config.toml
num_hidden_layers = 14
hidden_size = 224
num_attention_heads = 4
num_key_value_heads = 4
head_dim = 64
intermediate_size = 896
vocab_size = 6745
hidden_act = "tanh_gelu"
norm = "layernorm"
norm_place = "pre"
norm_eps = 1e-05
positions = "learned"
qk_norm = false
attn_scale = 0.125
bias = "all"
tie_word_embeddings = true
parallel_block = false
init = "uniform"
init_std_qkv = 0.0265
init_std_o = 0.0
init_std_up = 0.0265
init_std_down = 0.0
optimizer = "soap_variant"
learning_rate = 0.00366
beta1 = 0.95
beta2 = 0.99
weight_decay = 0.1
lr_head = 0.0112
max_grad_norm = 1.0
warmup_steps = 200
schedule = "wsd"
decay_fraction = 0.82
decay_shape = "linear"
final_lr_fraction = 0.0
batch_tokens = 65536
max_seq_len = 128
doc_mask = true
z_loss = 0.0001
train_tokens = 219300000
max_steps = 3347
dataset = "wikipedia_en"
Each number is 500 + 25 x the weight over its row's rms, rounded and kept within 0 to 999. Layers, rows and columns count from 0. Numbers have three digits each. The size before them is the row's rms in percent of the matrix's.

# layer 3 attention query, 256x224, rms 0.117, rows 183-188, columns 0-223
090:507529492484533469552499500486488520469532529515486481484511510475504506514530489534509521486492535504536521521520510466498488534501512474502461502484524495533492507523445517505509512505469501477526460485484507482511503463515443446480510534496514477510477489489558490483523520543517465482488475536496493533483472486492501473529540517498514527496472475455473494565461476489484488511524501519453465522544495467510550477513531448490499466485492510504505531476525516537527488548455509570493502497520499486502487508518505509502486466484505556532496548512469494509562496483487488485503471504523479539516506510544511485491470484525492515497493462531513466484510556517514480459548
090:466480489525495503485487481456508526529497494527479534477528470448504512527516501544469520504505466515516489473549480492472454490466466503513541464554496477484477456513532458519467474471465476497516544468498501505499477551476498490495529515505501526509537523516490485473525521461472492476479497492488522496499480503543463494500509517467448498520491486496498494500527501499503516503527496513504469574491495528511499455487484482469541450492516509499492538501521461524479485499504483506491535478490475527491522448508493500542487483544526482500470524571507512508505503503513490550488457500494442506534501522491487468523508477504535529445503495514529455528494531467468531470478
106:496522454535508508485487521488502480518529504552505514504521471515496498491490499479524504492503485514494448507504528491518485515517481470516488493521522476514475490505491510458458538492463502490492497489498530519481569488526508506506487513467557499502477500499517504446525529485502479474509474529494510459507486551463512454469513455476540510522517498466521495500506503498550515478502488484515540498498531540512503518501506496491569489474506533518556503488533446504539543504521473430433453504512515487545474497488478483469487460488471500460476507550517480504526482527503498485482482560485507456471525492526477564498465517505493499496476501507501521477530490473500475518464
102:481464532525479490508512472508496529525515500463493460451516491495527538505478534531507503507491540544476524533472488491491507450475494498503510500464489500472541493437451449500490571493449498525504492493504514516557460487497508510558525480495516483524458490509508533517461523517461501476529522517455520499493521471473511457498509488503513496495495498496440436489529552466488477492522484516526482499497496485530509490521494517458516549493505511527488465500508494510517472513458520483481486549506513502500492488497487517522515519503492488484499534514466490485509487558539482488477433508528483503500524509459502444500488519501541541512501524467477520521460510501501483529493
098:514504508475455479507525462477540483508504510468492478474483528495505513487484474457448503503487450473493464517507522499472477479486498508468537524466504557508496527514518499513476521545483501490501513498547482541446485514510514527503440528485482465493497493517470485558518509489521488549526508517508503503502468523532452528507509506532507506485486527491512473498480487512488482504497523447486447508486487487488491460523472573480526512511465513491465493489500509549480503489517493490445534522457484535525510482476507538467532498517495549536484540502503496483521484462458518484458513526482470494515547483491566510494512485471471463501487477483462502476516511477535535500503
095:524479477497533480489480493460508492505494556457537489523447516479479541452522504547515544521545483531531489467510507460446531496476505459496467518517484511536524532493534496473518507513486490522516540516562472489459455470495442529493517531517499464503493495473483472483522491507517464519494487520473459477465488494514460506484508500492474473527502503560488516521498551474519488500479469480585509495500511506515515510503489494516498533527495478497559482480472506509489530529514498530528475505488526530541524519475476515500487533501523478522515515510491516513511482471509513518450499475497483521527471493489527510506515494444510541510499481471524532532490498461509519520515
# layer 3 attention key, 256x224, rms 0.115, rows 183-188, columns 0-223
096:492506540499535521482505458492466523462481514508431543509476458494452485462500462500542512529497518535514476501530474516480552493506505483516529476443526495492497531471525560526511512499502540504519486534498481517512496464507509505548530491503536513533464530490475516468519509535414453530471510505504492481513489467526530461509490477516468477529469512505492467494583515492476524492490471462467484499472491523538481515527510512517491489525527497511534530486498477457483489514488529522491532533518472500484503513516485507535498479482486521526497513521513490531515515490514499532490477545507488508502492477500466549563499505475524485521500506482497469487506493463474515474517
097:492507539517512506501504482518525524468466497482497465538483510509511461485511499509500516524509501505500507530521559510495510523493528495518493487513526520506495517483473508539516472545496563408540440497498471536505538531579496470493489451493493490465482499459536499510527464525500500499509503552532487507503534494505491489509512482482471505456515525524522483502496495456487496520485511473511483528537555493508521519506526473533524513463515511503490460487504518494555495515452497513472554499526532455483500521511525471513431485498467502482470499513507517470533520512499493486501518542479500504557538494518514484495501504494465517471531514497500478487466496490534457534522
102:567463480527492498505504515511503511467502522522453497518491524480502485508508469498466490480497512477470514543491507497540557503496528472554530514499511480498505449490513501532582506485492478525502494514483553452507505522483486535493531439541472483480514488495518489496508503486497499488451571483511496479513514476514492496494508506576501475516471523475505495516482472509515499507458520524522489468462480477525510527531469490481513499526532500511531530536486506520495492469483505495504486483555534475516503486511440489463482473525496502464465469452526523536515526502499477485504500492467493488518505505466453520523473497552506443475488481515526519549491516493501513528477
099:479508563495467460501473512484481479482470483447556518501491490483523475495504522482554516551489458508489512497535503515492527463491492572487472496514525482464496542496483481492489541517507521502462482505516482517480534504513499487486544505493512496447497521521502518466485519509480500517497515492516490487503493492516467494519521459478500507508496491465544553535483517507495484533531506548502486442480540536489472532546490528530536512536530470480457500502472539525542497463513518502476497508524517520472482500474515443509512542494504472488520425522543534481488520499526494484469503524501516514473468497510519471488504493539489478505506456508462497529532478546514519493481
098:509502485500528515494484518505469464518520485483491477508536502469472512524502498527490507543475486510505534466535492526470489478523490462470523465508468477471543465487471500548496517504533471484480527488517527519546477489522504465508494552505506537489466473492499502492538495522526547468486509494510491481524502526551506492480455499541481492479495457518432507523530482500514512503513513484521468506509498483511470504488501503504474494429500518472468498522538504494501468539482487465542457493531481499529517494482493505548516529480475499560484486481475515518459514497458528546514486560482520503477490497478489527506556512467528522528441525516466477539504489452505504551503
096:507514505468496489473495532495530504503510461486526476542495495494476528487502491489488500499459514492452543450495429536472492464495501482475518497461507547491513489522521505527513460505490491503515511456483524480503547543496466479463510520426534477500540542525510535471481471513479530473456492476527478511512499516510522485575506514482473454503516545521527499461515482505512504471490535510484468503503545509527501512499449528510497490476483522483506511498446490478508507502471511479536460486516507505471480518491565525517456461483486509511498506519533527487555488469516485517498500495549487492502548542506521495519524474527482514542490521517503451474478510486498492494503